config.yaml
d_model: 96
n_kv_head: 3
norm_eps: 1e-05
rope_fraction: 0.25
init: "trunc"
init_std_qkv: 0.051
init_std_o: 0.0
lr: 0.00777
schedule: "cos"
final_lr_fraction: 0.1
batch_tokens: 16384
train_tokens: 103500000
dataset: "wikipedia_en"
Each number is 128 + 24 x the weight over its row's rms, rounded and kept within 0 to 255. Layers, rows and columns count from 0. Numbers have three digits each. The size before them is the row's rms in percent of the matrix's.

# layer 4 MLP down (transposed), 384x96, rms 0.0465, rows 2-142, columns 48-95
117:124192118131137149123130133131149078149154131126170143138101110124142145098163120145089150153087122152103077146127120147086161162131126158091082
103:119129137137134149133089111154121146136125119126135116099119166157136154106090106088117142137126129159119095100147153146151134127126135130126089
106:167121090167118120100098159119101100141124147100108109084104130147119091138091112148143159100101134148123110147100140108133108156141159133150134
082:091155162125143122137129156123106124169142147138137151135148174090093127113105088117138107146082150133117087123145117157082146094143136138104155
100:132117073117114100139116102122110109175165125159136090153146102127123106148158103123159119152091109105144147118128133140158161126139137120091089
096:120121126114171106112147072171129155125168137119128112138140186118126075135154142128169085139130100122145120118135128124122115141127145130105168
102:126132127109129122128128113111111126144117139152085116104129141130109141146106077155111148158105119113120143119124179118092184162113105096137137
101:120140071169115124145139148146145147130157071130132124139122055136123167122173098126077142108108120163109086111162129104118156126118113154122090
115:114135174167059130133146123095138154138113099132114157085103127154124118105134088127143174136094129134140106190099159132121144128144125092090136
106:124148091132094118175161112113143158119136106132126079163096119125132163096174142134109161127121132143150154126151120104133140116148141114118153
084:115155136129135143133121155145131116154135110129105072125127135100136136140149094111120144138137075163095113134085131104133104130135108167105137
100:131155113108133158110096082111147149132133080158109131142146103137135121124124113164126149121122147140174124106145160131072165173162123153145071
095:129139109153110109175131176151171138107127105100081134137157138141120129128179105161138108146094133137166097081160111156108118081149131126103130
104:133165139133134130099103131105167115170151092139129145153155149128128142074171128103141114096138106130119107129104162113137111115134113093113132
112:096096111091135129116141132118074109148139164099078085138116112179097151107134128125094137141116136132115122126113116099104138120160161127150154
098:115081128155145128163145117125137140122099094095151048134162171127115141125129099134157135131134110101141116132165086134152117145135120120148163
112:166156109124129123158118159156148109151078115091151098150111119194101141088141118149086135139142127128105121170120103122081138148122106183137139
095:117148123100131139135146106090114122153163127154124093165154138103099157148092096123118135158166147095117123135155121124176145116130155135183099
100:120120165150175085125155150163158129119144115123119144113157130088100153154125138134108154118101143110142119064156126163126109113123091153101131
094:156158177125125102096190148127148106120107162080105156111132155127118154118118101115113118142125099164149125097142152117114088126110142081135142
090:113096105128095107107086106154108156098157124089156142136146126140141162120150120114123132134141149164164121095114111072153120098149133110105156
109:127098141120141107098150120072123130134102100136137110113161098109180133160149135164148164148169097151147090136151122124123129116114149122160151
092:150073124155092095161149158094119117105141121131136156146149130160138107123071151139146097118107143134113139123133157168105147112166116130108098
096:103117094167099128097163121140136121196157124094090117126067093092099069166124103113120101173136124140145124120179116127140117115107140092122142
101:093112139137150128133152101124100109130164149142076127131091115147102162164169147172120087118115122116110111149102146136133119105136113132146086
107:138136083076151156164100181110134106140148122115144149142127139166123133099152140151148111164097130157108141170136134101086115105125107153111175
095:097160122111094105175112140168155109142149151119123127129144151127127136099129166130137112135112116102147115168139105151117124163153085165126150
111:137105108161151152092137152138101126139133149180155135118116113083159118097116140103102143128113101143166108100145129141142116177126137125126105
099:138092130134118131128105138156072139132138142095129127119149161138131117111110173143156135157121132102095125132126144181172103131094121103118141
094:094086132113114167131174108127135140142162160136090165151124131109114105114120121123152116127114133116111139110086139143120120155116129094116104
121:114141074148141129101149167105113150114113135128108152176145123164091158113158106122116164115155143106133101144136100081141118112142134086131128
094:098128145132137127174122122161140128122114134097142179109144135106128098131171130074154112150122104123130117091118118132150150142167117092131167
114:120178118116143099130133092154143110131060131145134090160141126115117111151167152146134132102146145085111122147079144136130095140106130085124128
099:131149123118123152078182127101125149106070133113116122117124176159131139158127140131164079119150166163130114139148126174150153111145119156145167
098:147128150093114104147104110125138156128108108076139118146099092140130110086103112155099135159180155133125115114164109140116132112158122134156151
107:113110116115111088107120096089165119162156117128133101161116131116115141130168114128127170135132152150146155130124164157131090097170161157149138
103:080128147137122110145132182100137122135092135139112144094050119081152127136097173099127157112144152115135182104119134101137114115126147195121108
104:131151120160119161112139120087122131139076125158140094120150120092136127151132118145120105106122122121082149139094125116128116148128133171100158
097:118109175129102133131107165089159129142132141141102115136127128145175115149109109075126123111121153083156134103102177109109138114162153120100152
083:098151143081110089125133111117122129153124106108114112159115160135117140148133147102094092103118135133117138166131113120141103119162106136178147
098:140134147100114149134138197135165108162144098132104121137137095123137142184146105128156148126148088133137131109109125118116124156164143151110098
104:141138108158093112107162134120110133124112103098103137115095110168142107103120152115131114152092112176133135123153173145120134128159099155139079
089:157175180135129102139112129127130108135162125133130112118146139093160140114133128144101114118114120133120123130113101087121128169156133140072078
120:111090116141115110174124156148159103116127106100117187148176107168142152141107130121108118135140120116122128178154117148115154121135135066104135
102:133122138094157116130115134142134148138077141116118132163120145130115131138094126154086167129139143119095120112106107112139123150156131159115135
086:132118102153124083106153131141167158116137148090139108134146118154117130107115160109119108114107144143192132141168120112117116139130138126093133
099:125117151140105118169134117106106121128095124159130124173119140185118165099104106139149137112099133144130100159153150152113121133134125134115145
089:135138150100099135081169133141145144126123164122094111123126138163062129158131125146110129105113146131120138126152166105172123134117124118151116
080:114127131152093108137152120175136149123162139134094156131056171096086099148152095154135130139080136135109129153144127095135117142117083087131145
110:141086121118160118116103118094141158109165121138188123130156116149147136135113149170098108159099137109117121141187181082151102119134130132152106
136:098117096135125106168120132117115117177082091115136120121129068087150149111138135143098136087103170107158121154149139139147127122136137122150091
090:143099150140136160130119118170086162127136132129154124134048147127132136136137127181154144119145101118160146082104136120102087172111142138104131
104:154134117098135134156113105118154129112176141106117117124207108175104141175112125156177173116140156096123129156174135110136134133113133100147087
106:148140164139099133131098127113108137139108111145140106156119093124167138131147121094121106123156131160089126115135103144130099116092095170153129
089:077121134111116131094109116115153123116138172123159128124136167103144111136123079126170131135103120123112152110152106127146123091112129078137160
090:113111125149110134176189149129161123128128103123171099139124154111127083115091109107131158112142136138107122155135102133115122165078135152159145
122:164128103126135084123106155137112151084140163137131116114143095164177148116198152117129136115137140132124112140128119150130123153125138165120173
113:159132106156110150124122134133109123166119151163158170073127083125143134105145079142106117118168136132102137113104122164132127104112150133155116
107:128106135129128142157175138135149165134139154120143110133113158100166151099105100143137136091153105126091098124099139138098135138143132169130114
102:102118182149119158129148174129129098137130152152123110105111157096130128118127150114144070135145102094132139128162139152081141100137178115115212
101:150103129158154145110161163101159133109107106154101123129152190128118152128160146100133166136138087117118171164097149099114178151134128121100102
106:141135103179128145139142109125147133116149100153118093157122061139134162116146102149105126155105142153102054140177140096118139117125129137118089
101:136096115172179133114115098123126125138144104156109105147092135144110112131150118094063157134145140123112125136156148119117140123108137116128111
103:091114127164115123134121112117110120118101161180155117129140107137113128114105122087139131117126145126107110089152143138117122128141097163135108
095:120119094104118090176125125141125123145096106107115156113147063119107148134138146156129135108083155156096135128162124147168175142150139085165130
118:096169123124145128172131127126140076153156070130108147134101103133149143106103150110113138155129118120087100153147162123090132122109102134108110
103:146163148128103101156103152131112129166106109174155144080131070168106140092118128166097115133172142119135143129139109153108114150148096123156134
110:101126105164092123118124125095141113135092073154084134114139130121165142131118142159113159119150116138133117091160113135150113146117124126168133
090:098107133100134157133138162176123124114142162098160090121099150124116128125158151120139127130114065126107166106125120099155081108122130170132115
090:103089085110134095139117129136158116148118122148099158110150134151127088111132154122123142111078112107139162150114130090164108104138110119140139
102:121145112130116133140120120072141150089166153146133164149115144135144108150145136148145098146118156140163147113111133102129139072099081135133116
100:105132142097165129115110091105111117115144120170097126152117160093098145163176130171107090130114196116153114129120086117116108152133135111131131
103:120122114165154116140101108084116082145083143139099148126129157138185126129182132139150128153107148111137136151130113101127143151114136119118125
100:115126145106117152112123123146117125110106124145134121124165185143160127130151110108146147170092141140098140125135147117095123116140098128156062
097:129147136098105098162114106165181150133140093074074107110142117121120122145150144137116108123152132086122145091115127098170106146131122140111127
077:148149118130153141132113143116121128108166135170168116160076140070149147147152136103125130125110148133105158093158120101140126134132092102147124
097:075109124112131167107134123143148088135124134110133136127119121133094116151122095164165112128107123091145129137098114144116141157123162131101127
097:116143118149118139111111123079073108149119130076113136089172090113191139140152152120141105153131147166085139140146106145105158138133107160120112
090:130160097141124137127110113112109153098113129166158113122096116126129152182146137094090115103100127141092127080130127106145106111137100189116113
101:056140113122136138104096155122116135139142133150072119112119136195103140134109118130129142078155142136164144150105091137102155125126114106102103
100:098141109076127086086141112161119086135117135127118153144143115146159136080178125123138103078097076129153142129173156120155097105109118143152146
095:104140121124098151113079149136151112153151159151115147148100140099102121159091099150099081156134126123140142127153155106145092138111143099111132
082:106155164108122148129140102118150127094102164143157100137102094160147140126129146124087133123134139142140139096137111140143143168127111147149116
084:108104112130138104100088086160159135175103126083122157131140176125131173152134089150128117137100158115112124153141144120196123114087143129122118
098:128122109123150114112098085095151106129121114148106112127132107093126122164150130094176141135128161128117117103103127176168136134160128156095123
112:151111120099140154106133158099119125153126128129121111107160121123116144118121139119148113104095134161133127133088148164117124122135115114173153
116:158096134098130106106115175137144110114159119146116149102136109159179147118138125095170174084108146125111100117109120152123097123132114116104150
103:136117090164140154084140136170075109114115131089120181100138094185153153129137137133138142134145122156117114101141106136156136108154102158113154
096:199153118148140094093107118154131136116143086137174175124098143162114138108145104113122137129134127088157138113091141139104113136091111134097143
113:147124110130143101109160139127169095119137123121163137132173100098187140086152116117164149132141153124094081139096105121166128116133172085139110
113:154137152133075141178145147091118133133135174126116123142109143123105131141132103147113168147124102164141107149121082132103143121140131109111130
103:131116129110132153109115091146149129126109127092082125122114124156135136128142134174129153144108102128095142145068158101161073131146139153164153
099:163096115104137135165115171077130121098149110130137082140123179169120157153153079130125102128155112119173142085138114105094112145144146111156107
111:170114115120090138147103155171148120124115107137094137081149129118132132141123120113144107061102173149140124168108120107145123127099168175085111
100:142121138105159142134099140132161112111130137092117115120144106132145145145161185130119108100109139136072116121154119149146113107126101165121118
088:151156092134111126096141150122084143138162100123108087082119119143125106144115138146118129173121118090147118112114120110118105120095150117191145
114:140132136098135130131128120119106101107122117130158125143124061096104145112119143140169135151146138183130097122144137154148139096121134126102124
090:144132107116137139097150148191144131103136153117133106087177106141137083119137120114115109128164116086134115139069113125119140125141127152119159
099:104108133136123119124095168125125123131119139124139129148151155129140155150124140144173085131106138132122136174107163118099115141154141146093140
107:134133090161117117151108121131149138131146156160164182167168104104169164107145115146091145128130137113141110150176073095095125128121134122134121
097:087107146166163092113138133125172126135130127111126148146154088098130172119121123146117109128085126144133101174147086157070144123147121115148101
083:131156093099100090114107137083151131139163127119141155118120183120115128154139117120197137111153147112121148129122136115176087141089144119133134
106:129111119157120161132132129132121110143080146112178138122131091065104136123112144141109125169113139135097154180155123136154148133149094097125130
094:117128155113112095119075131137093127133137123143123142141126117140135146156139163144100132152114115127102139149139129086172111184121115127161165
107:150132097091133139148182101151182113130200126136136137084109108117121108109124133115102146152114111130083137105107130115115171160145121094108134
097:145131141121096126163168131109105061196106158111097115131117124128132106117139102144133123124106117126124164123099115150139138157128118116131122
105:163120103110112124121161144122156161148110162097137117135182087136113130117127213137148152126125093116127132118112125105121099136127156089116164
086:112152163110126122120140124175126106137128122089122108167151154105119123120127150137131169114142085090092114133178135112070126164111150169136128
098:109158137133158144135150141075113104134170147161138090096101137157155113099130107105162117129100113146130144096131132113163133142123131143131134
100:086107162131134126147168132104128118133130089146111146160155081128122152099141094105092142118151156143101082130164139118116156105156179108115150
102:141134162144126058141120123160144121097116130117116127108107132109132123149116123119146102116155126132176098164117137126093130123098131136098133
102:134155172126088137124129140136125123147123140146164114106119114091145128114127136121170135143157146138135146139115103124131116153109138088108120
094:114125127107120121125128155171153142125172134153156093128129146148118177162127091135142121142140109083155120114144113134179145091107144091127088
100:148125121112090163136111157137163122151109126156157125115090101124120131124093113175152153115119117110063119135119110128161116178141135127095126
108:134144134165121116079139127127164107133144145162157121154073129097128119119169088126123117109150078134111099115094160108154141110127119154132112
107:144124148177119137144113071150154091091135101127113112149126144122101157136126139085160140104146139146158159155145153144083123103150131106154141
118:148114118161128067146090145124135159160089119148111104127133111130084163130157097111082138117170117110117128136127124100134155127129134152135093
070:101133122124124137127105154153149137130082086169113160134144161155076136122134084162121123148109141111092133140092129150108122147109160112134122
094:107109168111083153098122096095154101132128139141135144091140158125155133109135157098140127185156167116110149102133137156110124134151080113118114
102:146100121104113141133096168105145130120141119106109126143118091158131159120118117085123111075150140092098101127149113127156126182131124167109108
110:098130129085129136085116097131129116138133115144181092118154098136202173128117111126138166124172148137139156129141154157137122128140142105155100
091:114155168136120120086145084134121113135120138124118140106124076156152158121129114149152131117131151143110178144130098098070119114182109104163119
095:162139087109137067119139108159113105127133128093086110138139123149127084079140141166137147177073125136092139172156094122138154130150161131085106
086:108113131151139134133155146098102151143104177098138115157131118155100123154146146124116142094164110106122136152156116114146087170123190120094106
102:118154120130159184119137161135132161090107128114121128110101123120082131148144127112141120122077150129165122132129152142151095114106113103160098
120:127091117150157152104126133082121145156130163149149078141178096074127114097151131134134099159144135123096126175102133127127145142116116136147112
100:115113109128131103094154127097089106137135142116116150102135194121118158117163131166101128178120116144156118111111170125132152120145153113098132
124:143080127122114160115100089132121128105157096113108181119151174176119172103107081105108150141179170121173102095144124131111121152119163123139125
100:094142164126134153110179146142147106098119152129117128087169104110145134133111105166134115143095146119067168158101130130133137114150174101142138
109:150100124092151146125134089144118106128178158136133161119133114129114147179106153142105137113084107165124102134131152140142088131126123116113140
103:103136124160139128094135131146124195176087134135143114132114154143122173188127100101132110130101164129159134127102178148083098153120128123127148
097:068133124105169157144102125146070099168139110150136144123141113160138097158183146108132100156126125138140121120119183114124129120108095108143083
112:150158089157100122166148132114131131128151057129131115128101067140136159117157103130086132106101110174121099149174138107128129145138090132145107
112:135164112134085139115102131167114122133097156108113133159082123120131091145128153164140133143129167127138097085154109142099162134104120125123118
109:054125109123149129122099148118121111146084159125143159142161159129146104075074145167102142102127112146138140144120177105130163122095100117103104
095:146099120090175132114114135117122065162099121110149126149102131133090093178113130109146150140189121080167134117126127128106103133098099161150130
100:147133143144133101104144149163088126128111081099108088098117111121144108150113144091131126114114120124110190102148135097114125119126118117123134
107:139078105133124166122129134100094081145147163113118118142126143103153131138156073143137117128109121102129138082147130158100164146139137128138102
098:138124098130112137139180133138119104106105131133130113098132133125100135116147144152139137204098084151160141112115136109115174119118123077104173
106:158151091146131116109117094109152107114109148131146145153098148124180120131155142115106164132152095143138131157114102145138113116111062120138136
091:106107100161114142146139166139156082185105155137148147133125199103132097113162139123118096143097107131145135137141118123139107133124148143133163
# layer 4 MLP up, 384x96, rms 0.135, rows 3-143, columns 48-95
104:152097136107134095143127186124177118172139135114127147176148097100139095139141106157120119115121125154105149165114098111117109121112144128125133
105:149112120104141124125103156130126090119124141127096151160157120182123114084118107127135145118116121135144098148118121126099164087141145122126103
090:126123094139114147138116086160136134115151130120114151100104121150169157132138140157113157126153105171094153137112091138171110165120066118171142
099:118105125093115083169113103123101119089114161099156161144171093103153152160114096151123117161151123095144143153173129133115148095139121109130155
105:112133137109120097152124097129092150139153134116167133122149121118124127163142146125179064105107154107174141127137130162165103083154141159116136
101:164143111145179129092151113119143147088173096130170135124122086147150138127127158107087104157150125150099105076136142142124141113130110114159169
070:123143079132146114095163145135125152164148100117147143113130114103125117124191125157144106167115121137110139096138141102095176147139074131147128
105:146089114194085136143121127125102099140111128140141134113135192139124144132127154142145158111097147138161131161150172110131126132134148131090119
110:094092144160114140171169083141137127151117109099107148138142104118160133073145188112139132158155149129147153132153137135153112145147138107170147
091:132119120150157119137130116137110142077146159160123172125145112171133121158108112118096130117133146127112131075157129154145145118143117105142134
103:177141141088091151100118121113123106119127137114132119088110131136093170158121153134146101126150179102134155145131184104120185145126113168175086
087:149107111137118151154111079156105159090107124154131159124145127087091130129156105122103096092127124126160103134112120110116127122123112140118148
106:172142098127095164109086159082145163146138105130133125123152132099139105148173131148147116100127148141161119116148137126138100153113117100117138
114:149108149106146139165137101140102134130164162127125180111107067111116132086121141126095103160139153091134102154082100116125146153136090135139143
100:107080105135122152163130115114135089110101115103183119144161161182143186103111103106144136145132170110173169144148094125150132158164107096118127
102:136122135125148108137139115145175101125110154137111153115164074075153112107112129135140150126138180125132141138121115139105097143130175123119111
100:125113114186112131140166081074109118148103148126124144121144150123116124108112117089154111149106124135089150077124120151146180105131119124109132
109:133143110121149130123077092140132167120133098139143127113147094152156156159139113104156140171122132131180136131143136114117142092144136126146092
099:077117163143117145143138099129149145108162097131139128175143105110128138148113143088124085116129142146164150123123168120126091160146165132108103
096:117127144178109129143152134153098093148109093166122129134096158133093121130121114134119151149102072127139122105152163140179097158099141123114101
108:122143131144141131116192121100104143118093112123139142125161101119170106165153114152179118149114123170106097136124107116157131123143150148114132
092:136117089158145153136135149146139121149108125134128125117088099109094130133170109134118169155129097134134136139133133132148105167105125131152168
092:109155082182077111119148110121129166130144148109178124141153104119084129128136139144120109127127123126154126118092124119147106147139106132155129
105:140165134085095129118150102106083140109148129134168138091140121161140138157109163120112114099148128151093127120126140202164118112116069128115158
108:153080080113162157129139117111152097116117130141144151170181099186131135114134103126146094149103147131122146122145110119089123121147109134102171
097:146143074069154118101155090107137111114101108087099138144132134129113125127124095113114128078124089131127156115131142119114130131148136161096110
115:139153112111130104113151147143166122142112129161182137123127114099192118138123146098134107112091152114164116127174154126153147108138140150127101
105:120093121051216127142083130164124127133175118117122154105136058140155135129118151142135136130137135080131172138115141128139173139142107156117146
103:147151140099108131114145103163121114145130146148151110111155136153128146151135148139131102110107109129100140112133126169146100113109076112105114
102:121116067109114115078113132125125143140113093136079139155114135132099112166163130142143160135147091123109138117165111111140105133162163153124136
087:165128136128153140140114113107100128146160139139096088106120110153135170152078166145132155099138150141089144171147123111082146119116119124126104
114:129108138114137137139148109160136119142092116144112116096129079133138136097127136195149120096189161108150115135071146143125117166105132126172145
106:100147110149140121159145155120132078100106137142145140141153145123153113171132115138121123134149138146078098140130126130106124072107122118128167
092:125120095118106136145064162104145127156165148135127168130095063113155146109166097134157136124122124119084131148110151143121122125124167113101118
103:115147149098178105090144054108165128163094099123118121144129116095141118115137158166123156157142108168150143117116155164111111132157127179105149
101:161159117082130098127142093119146163145109132134157119149150166132123159147142171127115120123110145144112130145124163107176139165094115140087106
102:133107147076134146144132101090110101159150114085150149100133092087150098118140121089130136166122118125098101119160090168138161135138123121105150
102:096113126120139147145135151165113156090133114135172145118090118130133127108173136114088110110099121169149134125111136122120134098114081186153138
092:133119109142138100064128134173154144109189127169114141156132099145139116136110138167141168118136131089104124108143136121130109163113142114144136
096:151167137107141154128119136148099089124113151151151159124092125155115131113108116131120157140126132166117103152134108134163145127102105080170146
091:108141105131147109098148135119121133106133154084115148139108123146136146099105152142105107138116104162121163119144158153092151127093109154165115
083:133137127154125125125151109129140122131127152154102178145128134153109107130152093143110109107139138094099126155149097111135141080154111156182136
110:118091145144135164129135149105119125110126103101131158153135101206147142137151127087138094132114151116138172163128116119092139112127126102080157
108:177146139101138150122111122154123136172147154107158133129141112151118104119127118142140125134101133162164131092110133077174151152126119108116162
088:170099118085122118133168128105137152088132140132137166134164097107110110149123149165122129084142131143145133156178112130136155100118075115122170
110:118174133190153140122152167084120118145140108105168110104104117160115148128136132106169123171111120149094120139142125112123091123131114123137158
099:141155133149127173093126123130156149087129120151149143091096128155123157153104168127152134142116185146093121124144145086156122138081124107109108
087:118139103112109141163148171161124115178119155135110175114137094092105163112100075158109130144129136118153110112094154126136138164134162117124128
115:136090135145174102155155128088147108145162136152121130152179128132130143132130128165119093128072147050123139133156145070133121102177136090142142
125:152130143126164121134120095128135116169121084101146120120134107095150137098170156133144113134084137137155150168128130107143105134154127105116144
095:152099095174135071159124123120117130105120139110153131125147126094150120106131151126135117142138113149147104147119158102120145123147109134106186
104:134150130120128167116113107100104128089141141131144153143176108118138188120103139139185141192161180133124157170173130175122148083093127130105120
100:185087105138162119104118100153139126099145152161138155110136135167136154103170092104118099118118137099142138140108111115140097169136129119165182
099:081103118176113138108118156157144115126126141127144133108122113122138120097134101113159121126091112121145168143128133119154144110126083099139136
094:109090102125082132150090096168120124128104147137166134122151154138133135139094083095116122177128165087145120080121139129111168095154124125165130
114:152143108178164102128164120085145130130119127105132142129145124123110126126138081111126113153085184086097119169109125115143149144143129136134090
104:148120098126148078130100120168144116147136160145112147100135078116109100102176121132148125103124129119132113122111099101149126150110168086140153
093:156114103133124118114116135104134109120100083174110099127129110154128106146146114086111083152137112141097144124133128137077113105099148120157125
094:165121112118120098112117132132122127129126171103148154134133105114078142144151123151119147140133132151137111123096114147150124145106103096128055
107:106142134138052116142120148142108127153158131136107171134126107136113129112128149180108137165105118153144090110140130121122182109121139075132106
073:129135109138141128087164123111169107133116124150141114143130115127138116103174122187131097190088141125105082115164152096124135131114116106166141
105:042150127136150136132112160112148115114137107107119161175116124154116120113146157126073158126144163142141144127183114119113133153145115144146150
102:141112095117122115164087149111092122097168148122140138107155117150129114170143122122124124097125122140132118127140145118145109088160151146108142
094:109113157155138121128113140166145103143148151127119162115153082105116111120152145149127133136108162114155117148112138108142100174117168123164133
098:133140142108137142160128149115123088149135082106114137148087115110155152129123186121116129160100096143116131136131167133074131146100104165139112
107:132109144132090115106141139145129132138100154162136143110155091160089086112135097145121164136087120109121110119112133128157140150096158117142174
094:137125097156122133127115163077132090093151096123141090149124156165093084152131161140109110130126147146159128172138153086068104151129102142091132
088:104151156106123114193090105140091111148112121129147173125095101082092119159074123131137174124139155100143096121138160125136139103176158117161142
096:127090133115154109108167123127144109138123142087112151131111070153135075113087160094150098139133131108146158102132112127139110114111164151137169
102:130130104145140126125124124129139093119129161099130180170089125146147112125145124094165130146143100164146096118121113154146133109131089073175088
108:080118119136144127134149153123113082109129130154112158139132168151110170111129166163104140163117165129092132124150132159114112147103133099135150
106:133104121162151123130123127143118109169099139119126140150141149131159107137158105124136140134109117118132177106167119140135154114080136114164179
100:170114079057134167144124115163079144169122125108142127131152121148112130166140126143121157115104164119115155117136125106122150116093096144146131
104:103141130123114122108133104148128146160129118127161169092129107148149128123139113159150132154127150175154100092141123159144154099139111161117111
083:114077128119165101152154069130125134152137145113090183145120081124112157145103121104177144089135102120113130119093176131123103125127130151103132
108:132136154133134142100128092119101145139099121130187139094141086135146133135142121160158101133123164125137119107169156186107111147133119125100139
098:119098089147140136089107138127097118110149145130130114106114080097165124148131097139146147188139143124076151139144127118151144129109123109106126
090:123115156111141103110095107121159138145131128144070162146103093168153145103124156176155148132125118124142134175142113113120113161127144119127125
103:138096084140120126148117140144129112137110175125118127136130158108109137097132093136130163087065099142138149164124120125156092142160155119103126
101:128187093113130100159120095133113181118135111087119144131161143150143131111103108128118105100161134121102163135178121116196136123136158106136128
099:133111153175118151136107157132095109131146110143111142173116139139109125163118172089104114144131128105122154098171124103146099144126126117134114
089:174124097112114118137130132136121104125089077113124166173109123097091114142126076136129132115114113109132102160116126149120111097132146092109128
089:151126169122096119145177152094109115094118116155154102134095076143151093110113164100124124126148107165133114137107097161116131127177117113158144
092:131152143128140148118145100145119128136134131119113114103138067082148157132126138124140117179161121148125153111145117105126153112138127116113133
116:160100091084125153135124128096114142155178143127139120148145114105153161110135149164166114099094134122150154123106149122141124151164112106121145
111:163126106080148094106128157125119118163135138122134125124132133125152154103177151120127134116092169136106127156159107141134124136141109087124178
106:161125099104093137163109147159134157114122122128131132137107117112136187162162094107183116093117172120132125145125090136166138087101093117129093
101:123137134091186117101151094138154128130138123122127136136138103115148122072110142150142102091158174110105160110133138107136115186130118131081136
105:116136123086125137112116148117162133096134121120125121109163133146139126144147125111121101133127168136145058149150115096170143085122187163116125
109:131130120126120099166118135123141080112120138104106155123090155103063163111131103166121165162103136133110139156145121139102122106158123119133119
113:117126137167107113101164138172124131169105092103123148124156148133185133108110141165120160162102139099123104109089112159142124126104127151146168
090:138154137134085137156147121108140093091111167140134211110146100114144094113089124172170146110137114122099145177141145132100139142113110156095155
102:122100115125087162119093102135123136121118161133131133120144122122106147096128109146111103116106118116157156159172138108180125121109182150165102
109:130166118099094134111114079142167140104126153150130128093142108150167166158128136140163125141112156166140080084146101153138143120131124129145141
092:151116132172128104124147147069119183129153107134087161109127143129155181124135113135155104145118148132131150109125141139097109123109100121139131
117:154132170080127101125111113133128086112095118115123133152155105131106132115111155158115107133144140158186104119093157109088138123137131129109146
095:140127137105136149098152133169112114174135112136153118118163121107141148115150133100164104161085143116150127143154151148146111122180166119090094
107:116122118105109141162075116104139113167105136149131138121133123085181164125147162142146119123098170133170136136128107120118124135147148142104113
096:162144089142152096143157114125145136134118144136151162130126150094170133131176120134074121130105149128166152106182113124120127117134150131154154
094:098128144157144114125120135126143122117153151127126161112135068123143091162121135104113136116139136104120154158134129153136177126135132135092137
090:139122077089129067116082109132186115158142074149153103143113126137101118139130135123153141119128145144136139086117152144122106110129088142103146
103:155082148082122119076109110176111075170108120132165118147169107137133093128152185169144134133141129094132128101142132150117157173125120131113129
102:111123100129144129130166124110112127142116148117133152144108109138127173120167069129179118134112118126117145135104089150154146077136161110117140
107:167102125119130146119131113110155128125125137148098140113149098111114131104142134111151136091125137159113165113111154128133136168183078127077137
106:114111164155118116114128142115117100177106147136135125134148160114149158135125105116102107124127119158124150060109137142133144130086099126172149
102:129109113153119137087143100112146151102127136097072103163171104148112172093156144099155116113094158149114131151112134128131128103143169093104167
097:157120107175100118131164116081146160120099140147130157135121089163134137130120110139152096154123138136090108120114100176173143078123118158162117
103:119136148095144130138104159097127098113151116162088140124174124124150153174096170132102113170097141129153101158161157146133110115155112148109109
099:082105127129146118114146132100143124097101101143116116122154109132152087138159131127138112137139087120116111131120149151130166142105140150102115
103:118142142136157102114124129122128073146120142102137140077123123120166134136126123149140114104160169093181166155137129142088136100137125176136132
109:111142103106158135110116086117124142114142137153121178110154079151170111124116107088116118124163134149128196167101133118135142128106119134112140
088:117142115094109123113159130121171138141138131099111125145102098085135072086143143158119153084116137137093093156126126134157126154136132111163143
102:102161155125105099107148127144096117121085099099091115131149119109107123133122175140110113137142141126174111099166166109151154093100149129155145
108:138181103121096120126130156105172156131110091123166135124167150116118130146165130144116131073094104152137115138105116148188088140128146140095135
104:146154144110133131143131063128128101106150131153112120104118100134137105110122192113140142123168149148139166117195148182099123092103155144137084
109:162133105148101104105127143138104118142088141162143148113146131155092111153150082167118123151086128095141153116117136084138118143113153155104119
083:113113079116141116140114152125101093133113133124121139121101128133151136166172145138142142135108079110136153105132134146149141127148090136118142
090:146101068122122104115167151121126113077123143112169125104129183133149125176122091130130119100091101146120111105140156131116110140111130133153107
098:127064118161102066124144150156158128101161146141124140094117079100113101141158146138139131077108154141116168135073114127117098133078123172107128
113:106134098087141148124113129156129138145118143142170160146154107169102170123156136135108091089111160132124122158124181155113119100137135112126148
092:172126133129118123127144099150088114170121119111153159154140122145130096079123124139156127122100174132112145150161164135120138166117151115139186
102:104092149128124115133122157162115125136162155157123127108108161149141122109108137131117112165084122122129099139138157164153127114101123118125144
087:104129121123171142129156134123139096162118128108129117129102134102127129103121140113107161166091108148147078081175135136163121105119131128147103
104:126135103140139156166158148109111118112125112134141145129140124142085135155121131138111088114127123159154107073142133143123106116120116071149111
106:146094108172139127090125135113103124105154104150159118147142091140159113130165134183161109147093150121131095134125126099158106127154135103161133
097:122124117150120084157135146100115128128108098103133151117164124140119097129135115137135122146086064149101146142121159102084112148129122162126160
110:138126091110102146143156081123113113110116120140168166151139149128083125081131097135127147150115157129152130086153138139081114124131138115128111
109:125095130168124124143138168144145089092128154146132157126138170155165162112111143157098127155138149137134123077116143128137118123147151105143157
102:119130113098140120120121107136158135138175160128111180171133101149167137112124101107152124109125108160096115117114099136141147116109124129108142
116:137101108150117109120087130145140126139132156142139113178131107130099169159148145091127124166106194141128126119108169087117117126140103112129110
094:131083110081171128132134177127126092122093102112137149118102099154151146151131156117122174171088117140130139135143166137117131126127101102140146
085:160166092155161094124133121112105130171138102080155114131103103105092148107177120140128109155074103125124131136123154098124108138145067119137136
108:082135140137121136140138120159186116149086095108143144125129117131088135089146157151153104141143129153151125102127111138093139136153107127115118
107:116110141126126141122106147131114121145145131126176156153143154120127113110082174177135064135130139129141156117136166086122159147108119093071103
097:129132128198086111165097132124148151152124138169094122112114106130151130100142113154102122128103128134119131129126140143181099098128113114111171
101:148134100123134108076108126139092155104168118129147113139105140140106134119116152136134147103071158160147125138110143121125105137110103113115117
109:165142114175127157151109104160106095119159165089109138130155148138152148116132131133097111104121146116127154121141138131085171152103120112101101
121:134170123092078102149140083142119104124125099138160127098120107122151134145125120133097105176135100131154159128121125143121168112154080131106126
107:172155088146154100123154128158151115164131139099142135131145139132176116126159165103137134099141129143125150121130085143132141113132109109132141
090:094105130151134150147143087130118101181119100141126125113140133115155121161134133148126101129143136117161086102162140145105115144104131184145159
109:169132135088134079129153097092162172102138102167137133147142113134162140150173120115146127123155118097127136151116121132112135100151128123127139